python train.py --n_head=12 --positions="rope" --bias="none" --init_std_qkv=0.0205 --lr_head=0.00788 --decay_fraction=0.777
Each number is 128 + 24 x the weight over the matrix's rms, rounded and kept within 0 to 255. Layers, rows and columns count from 0. Numbers have three digits each.

# layer 8 MLP gate, 1024x384, rms 0.0943, rows 895-911, columns 128-255
146130111138143131140151133130124138108119107166119111143131103111131161159152154168086130158115102141158129126144124133107102144181114118151171115093161109125139133123128134116152148119077111080106125115151085140134094113122124163095132145101119148097122115115133135138104124171058162129130163107140109122108122102116136116085138140100090109165102128142167116115114106109141116109153
123116120122131110109109099100160111065139138139127146146135165099106121161150108128112119133146156143117121131119124117145127106146115181076110156111114091062123139145115119126047121146104109144125155098162151167151151131156149093073109159107149154159170128188111128115140157153132158107106136085135134171112104138131165093163115128151144098102106102164132141128102129103119164145115
147139144082100151128121163129103124153118089146108157119131140158123146195084120123129098092146084171115113135140128055066134083148195093140101101109138136141118164141139097094123132108141162152154082137097124169155104120096123127141105110078131094117146159084096102150120148146136156106134151153147136151112147120161138131148131104182128120112164118127106110105091132113140093127150
123110170128151112137134114189136113121120159112081091173113114116135123103106142113120129163115103096114114115133131085125078145135088131135100163121166120122144162141130112136104130126142130091118140122140128102153136147152086139138089114117150111140118108155084103141104144140124146132132103149143197137121129139127145108112138125088137160115174135100089081133080101129127099151140
119149148149129123088124149177095148109136061093104104129095137086122136174096106087101120095078105162122131091145127137154146142116158151131142113138145138135118135093124089114088077142181119129130138113115128078098108075133130132121152145107131100087175117112117087129103139114144160137155135146140121124157120091107148151113114137124141088165168156132162095103152094133082174109114
108093143139112181147157107129131125153150121142125091167132103135114165124137151111143104101101110110115132076151119093137095161155100130089137117137099121118142142120137147134146132117109098122105168130107118091152094133142153124102132121110138125177108145141157142156135102106106120101188108119160075131155129147191150124103107132122095130115125152128089150171077116136128104126136
116148108141112138135151132117128123149184130113107111127141101173142139140107089148117130115139104139089132139080137136151105149091136106117123168105108156155162134138125102156133148124089150125134128104134142125140129124151170099106085122101122103107162138092175114125147141109154162156132136139162070125153120151134150093099113150142146127116124119118136112106130134073134141117079
109135095097136153121126120131134147149119142150136097118131082113105088110154129142162169172112106143111134132098151107121146144117140123132129118123108162120118125110096152121158154167129113125110121108174132157127146116141115100140121124115173160156161132159132136121128129105100096124115102105183110139143147133115140069133122076109087170148151159143127117113144134150138136133145
102135136139104193086153116103100099127145138091133129123148110144089150165146140157138159169088153138120157108151123111158157161132126104128142144126130122148062089149150099141168089164127141113136147074115121178109131110148103108148120128122097136170119105182123107111115154133121162141142087107154136141121145104137106106096134139127214110158150133148100145116129125139124143103114
106086159138152097127150135138108151123197139101123173116101100160156140103137144134129159142119125123087133160071111132121055100114139140108151131129139105105126148128101148131149123138127092147087123114137094113162069148148145116120137181116098146108157101162123112091129118120110105128168123145125121120099143123100146152131108120107136117114111107120141154104161111116146067104131
113133172148169135131159174089128096132150100110115112130117126119153122110123120090121134184125153175127147102116156121159135131142128111135172123165140096129087111182081104138145138106144098142130150157147125124167179145150177129127103067142182150101109160130190152115066116118132134159131133116129158112157151132110135137062131169140119134119078114183099139148120149131128106141118
099165135142138106125151114148116148110156111160101115108079075140152133146148113117131115152094161082164136131142139129120117118128144120153118159143184123110114128134172140086140110089163157089153109093114098150170117125146174147120110140123161124115121146125109147135149120094141108152111120179080155161137123159130144111133180085144119127140087168148102128135131188104099112138182
123124152142138129127146160124134132134099121141151131138113062122086154156146144113106077115112160135111141113147138147119172146156137141125126133182149092144118160166166157112133126112144147170111094087146111128136152097087133125107094101108096119164131110117119153139113119099101094129113138124125127157147141129093158141144109099131173147103120119121130128103139093174136145129087
111126109151152117102160084144119137125122106095110178121120128107125126118106109110198152130097091157124118134115117146121131136107164127124172150087136131095130113165141111105144096119139097153126131123145099135125150121169126146160094164139130143109091118126108134116120126132085086102119160110173153178123121110104082185140123133147115115077160148153111106122095181123121140116117
139152101146165099106106084148141129100135085145157091141107146176170129159140135108139138116137124135120113146119115107123179086189118157134104115110163172100123124158104166133121121139125127122156118104097110134118160137130129119073160131158100152186131106125102095161140143142134147156127127136138165135100146140091073173117173115119125140177112153151143121103125131111083144122128
109108131151146107115123153126137102113152147126110136124150149183109116106135100139134158132135167082142138147115145146138100115072165109153129096105106146143127144137153178076126126083158142156158163166095107108164100105122125129134085140133137176142137121116168092112104161145119130125112130123144135165189147101144136160112087102140130159158135179147109125171131152124146141110135
148109127131151135129106132147122122161129127127115112099132157159097140106111145152118162127123137110156127139103182085146113135111152090128132117128111117134146119118117157143139162186128155154149149126087109153141101143107145149117116147096144120133161148133134107146106094107141153115165131117129165087144127190128130142134111133134170125151142141144084107123184069124127125140120
# layer 8 MLP up, 1024x384, rms 0.0945, rows 895-911, columns 128-255
154160169121112123135124088144135136106105120117112116141127131146130111117106115127159121104077082152137122112128130125143156158119126101131172135155118151123145191143132144122096127130119133125110136131098160109133126139095063130132133126142091113145149106122121160113152122133136124086144127139128099163125103105157097150147145105126155134134152151126151159161154153115128114109124
105098101129115169113145110139203150098118140137104124190074135131146105160131111129134122127127137113128109124129109111149142124091118106131141088134169118126129146123175166146125130183126158080157117110131101111133158124144110124065113164160141114115111122167113123164141111099138063127136094122112101133103144121072126094141103126119108117075131156140153108098144133173120152113129
143136121072102125092158110159150165132114128140111167153121130120137109131158129091115139099118130157090119130137165104132139131125105126142121114126096137144176135106143109138120149114073114113084138148108082101117134116135148141103115113143134120132092118151123138103140165094145145121180119137107100141131125159149106110122109166152130066142072133127112110173147123124138171123142
085168128158105116127093130099144151121110120164147153151079122109132133133140126144140139111137139140126109101142124146175146081146152107122133109121130124120100125127183110120150127118143133129133136122174116102123137139119132099101108144111110116100077065106123131129151145160112105158124137112153170091160140093131155134135102090155152121108087080145162149070102116163088163171162
122135160129135115156120161124147110124119104119124107142119106091128165131130108126101107107109126177164113089106108184147145103117154163117134135120166114098151118159151074118112121106097147120111140100118133093132097134153148083097151128103171099115080197125148112127111123158085106167105159106134107136095132111129160114120117121123118126156172139151109129125101131113160141129137
156138118146135110114129107099135112133134120131119129097150113130139136174126076159124152143078156133118162133122136138113122097155092092161119137140125128128120146164109085097124088121166153122178127086140157106094122121133110131119153086106134125142125119116106122148134127122083140172125123143117138180095119114119129118166171144152148117142091114131129107161072146144109152165160
135137087133121102158128136145141126131135103125124162129114099197130106135144149163124142157146140064100125109104154106135120148168117108129111124122106146151136129109155112174173149106143102079104142138162165124124140141125139107132105137089134120157115106110138130105135129115147128141110117155120096113144090156150108166073083133119146101129122118106120109126113110076128123134146
110110102130107154129139151091124099124165188143124147115160142099070170144119121135129105136082113162125100102136155111138162123131100142143141149117132186116091104162139167131206112146157091174103137137100144137111152131107106123114130109122122123145145140104141143123125133159145118093143121151144110132092122141150140134139114146149162108118134148097123140111189171081147162128118
180142137128126144141127087134146133123165129181109072056109163141103121059146109121136103083111113119161096150191108104118132152098069117122128141129151141114114114124128127101115105117174111140120114110146069146134119125138109104082153156126172156132165144110127125112117144115147123134117137144168134136125171112091076119136161065099159076130158093110131163103130158149137124162142
125176155104104123113179153127130108154134135171082156103135124086134123134154113154109128145107163159150125132099131161183091155113098155101148118093161108146128113156122120130145142128164101149109077134135121123157142093143109097110147166128104122127142106088120130122113167121112088136144103113134118123125139091065143077123123146105106147120102141136133139138109122109119141129126
164089124113130110134145111125128126131109121130122152091148129089122104133129124145139106137160132160105129125101157046097159151109153135116112138129099149143138124133067122114134131136142122167098137067120113125175154131111099103121093126128101136148130133094130117110131084094081099139114106184138122121094106158106139112165100144113151141142127124175107123165111156126132168106157
127122108088125128108128159143109165121126163122140163134140100138123139181115140125117126149153139111106157153122115126123126149087131124132167095147123115101108149104148110161095169144120113097128115148117165101093164126122106124143108097175149097166123135175165118112134183113148159088138133096134121132123136155147147136121060094118108154136105173088137172111154069137083158165124
137148149131109095119108128134157174084131146134115092106157117125150150124124187100123156105144125137122085132127164150119147099134153133123185124146140127147098129143109112158068146138139120129169136106084107113111145178117084131144124157119118125154145147123123161153126106157095134087132171139137122124129118110127128161114141131089154106148148120140131114111169109170177106144142
132153116150097134133137144141143133084132159092141141130133122149153109117187166137116108153175080117109095109155161132181087145139131102102126126136115105169148100101104169104102155109096122124131110147122151114142149143130108163137081131130111126121139158133107119131159108147123139095106150164129123118149109138124159127123129125148136145170094110120145122123123063141115131099145
125175152150104152106118166139120121216132162097153107140103106114110116116072122157129132128124084104117140076113193093070136146117139091113101153099118132133133140134136134146147115117150098144162137158133176146161098152092135068151126083122134112078131162135130108169184152106087110117162122160145089120147107095167155130126100119152114129111141099135149148126135135122141104151125
093152140129106143153106156138154141131131126092122077131170164109128122123154100159141124081142098166094143140114071111125124160212115136118139126096161112138129127144158101116133111118144134124117126142148147154113125140110099101118126158114110112128122115140107124111146105122115142212134136169142148082139105146126140109157169172114151144132135073152159109128129099147133135121129
104121147128160085126132146110107092116105119184128115148169138167146157112099132085139135105138167111149145120106152132113177115104146107121120143143127091118138198135122185150178125106098079124141147150128138104131116145111126115132144097136121131082144114127105098149131147131159138126173105119097108095110140146143139151158141114130171170100115131117136195143126138167110132129103
# layer 8 MLP down (transposed), 1024x384, rms 0.0842, rows 895-911, columns 128-255
153136098179179122093171081093103150144082133115137118115118143144108111085099099098111145093132151125106088139146121143146158156142126089157097071163134157104069110135128142109111106096094171164102111143149136117105142150124154109139133106119122090158149109113108131097121132123120140123119154103126127150142106143140123127148128129094160110162134111101147104124122169105096132165119
168075121142125171121137145159129099114124157124099142162073135163157110147136091151186149128107097147141119101168114109127095107113115098141143138137149148107150102103140112127166093182153153178137154094109131129088131128139112128121148097166126085123136108111079128139193112124139109106111166097107122099109131121132131130104120157098122144095093156100158144119152129116110136131146
137162162086134132066147077101121116154157134116139147136137142114132134119122124107102108130079145101098142155130115130159133143160101082149125128102087128102146112133152127096130098142120130094113105122125123163108087147156103117175149138172114137152168052176134090126100123122110131107134081167154120094145112163155142083134172100111178145141134131104120135130126143171116128113112
098153134165107154121122085127095101083131121076116091152143127117101128116146115118139116125133136123124121150183131188124082170177148121098170076109118102082109109204149131145052098112088095148106130106099158083083144092109101125129102165100100088147104123134114134150131133169136144115143102122149156148119177131103156150128135113140156138105129135119152128141106112131148151127218
123114123140121101151131144155160152178138096182139151110103120112151098129155134141143121139114157134113100125120132132144143103134135140099128102107175112101107104101159108130178124124167161150158113135188105129134137098167109157136115092143130095092150143061100119113114107136136192117140143090131130158104088099134153161151157133141144119137115124113141130129127099134116102139089
094120117146150150135165086123139136075140125171104142157131143135150116102086120105143134150123142153123147126104152093135127123139115140163100064161118131086075108175110091115104130162142170136165135110151135115142091090139159125110166161107128130165118177129149160109140144148127125118141087102121112159132121139110125142095098116149112080139083168145088144128141127079098068137132
151127115155121138143113152127137135146141134062137155101148137154074137134096160127184096139120088122114083171128138140154151162141145136154129138089140137090155112152141103104140156120138140154117119097141128122128147119107115124114126113176074114122118136094130149149103136172115114147170140125169107124128129118123072162120115127123111141127142122145100102150078105135156128120143
173129125103135143164161090106143152179125099137124130155134144198102133121153115159147153142136105139130159132198111135128102132146117122105105103124120093139175127113107127183116117131126114134126140118149141182134105179133133137141122155158121185109105075142127144150109131136108102137099127114131127110141122100118075142124152107115110115163123167136146074153155099142086133134152
146165144126142174149115059155145094081139127110090123153179127139140103051156087104132102108138149137127153141121077177123089107117124146098086121131136110129108146124103108109087114143163112118105124043122212156129090156119122146109105110126151137149117119132107123126118135135120088146127139148118113113115132112164100144157147124106151107113145148138151138116127114146114097130167
126111116146141122143114149141087141151151115165122116158123104128139141121122110143143138116126133111088110093093112176105124143147124122136099111146119139099143099137137154132221129124096109156099124117110138147142109115170096113138111095117184152110145139121116129106096108139076111121112160159107080141130121099149126132137165149163121125088129112120151161128124112156126140156144
120113136138151114156144128090162128154123139127096137149130105135102123163112103074109132177141091139128138128107140110154155138118133103144130166083146101172104099157132148128192123126136121123123114124144135123138081150184134146147123127154082102088174119159122098157144098115123138182164133165143126117148138135124120126113122146149144165139110160160126130122104168152140156112140
095180115127126131165151110097136137110122180150146138154090108138089126157124148107123081134152160100117114145095120156080137114117118149125134105138155185123149123124110157111074153115133137141144145162126113130135097125159124167082110072204123132104123164124120118142139140104121135159130108119134089134144120122129150139144124099096160144122104127087141131090124117167155127154185
150104096152123097145124164138117152128133101175077124153166138111162120155121151164137141141168161146097178132108134189125148122106141105128153121133125120099086169133120105154169073135133172142114126120131132159107152098103107136120094122124084138145131131082143132153119122132089120118169114124126105131145128115107131139128138100122144124131103101124098142099129097153102135124080
174123066119099085126169167095116109137145154182172120122120127134128094180120095122101122166185088113130148116109109110176097132132110100102077123152155104118100120139111114106096164156070106131136087130079110113168129162125152117122139108086155152145131081167078123135150112138099112170130120150132096097116091118157143097108121146137169134111138133135130123108122100149169184128149
096087144101124155141122127104122122132142114100144093181138134102098165081134159141072154141136121071089154143150156110119141126115143148102138098130135134135083132139089147134108108136143173126127100166146124124117099110133145075111121142104179120089130120132134085135144090130097099113160153126116126135117148139136143105123102139131148133139123091112133096137094113122131112105108
120129098149094143152151175117132115128086107130127131103104097159160132127153118104165104097098118172121114052134159099131152106129075086115115141088101090136092125179101163106101140132141136121172120130126097164136151121142107149136091127129126110140141168138147100157110101131132103102107114100137155108096091155151102148121147113116105101110124107163161143134162115107110126128132
125147139115147107127121128156091131155110110140157127139121137167121129152118136077170158172111125142072107120132129119111151116110117099129149143121124091119159154133174136167163117138126099128126177150142135105118110134116128120141139128163117138146103151121095114130134120136155108141160144151112137123177155127113186126177093149115170169131109127101131158113141120161102150166148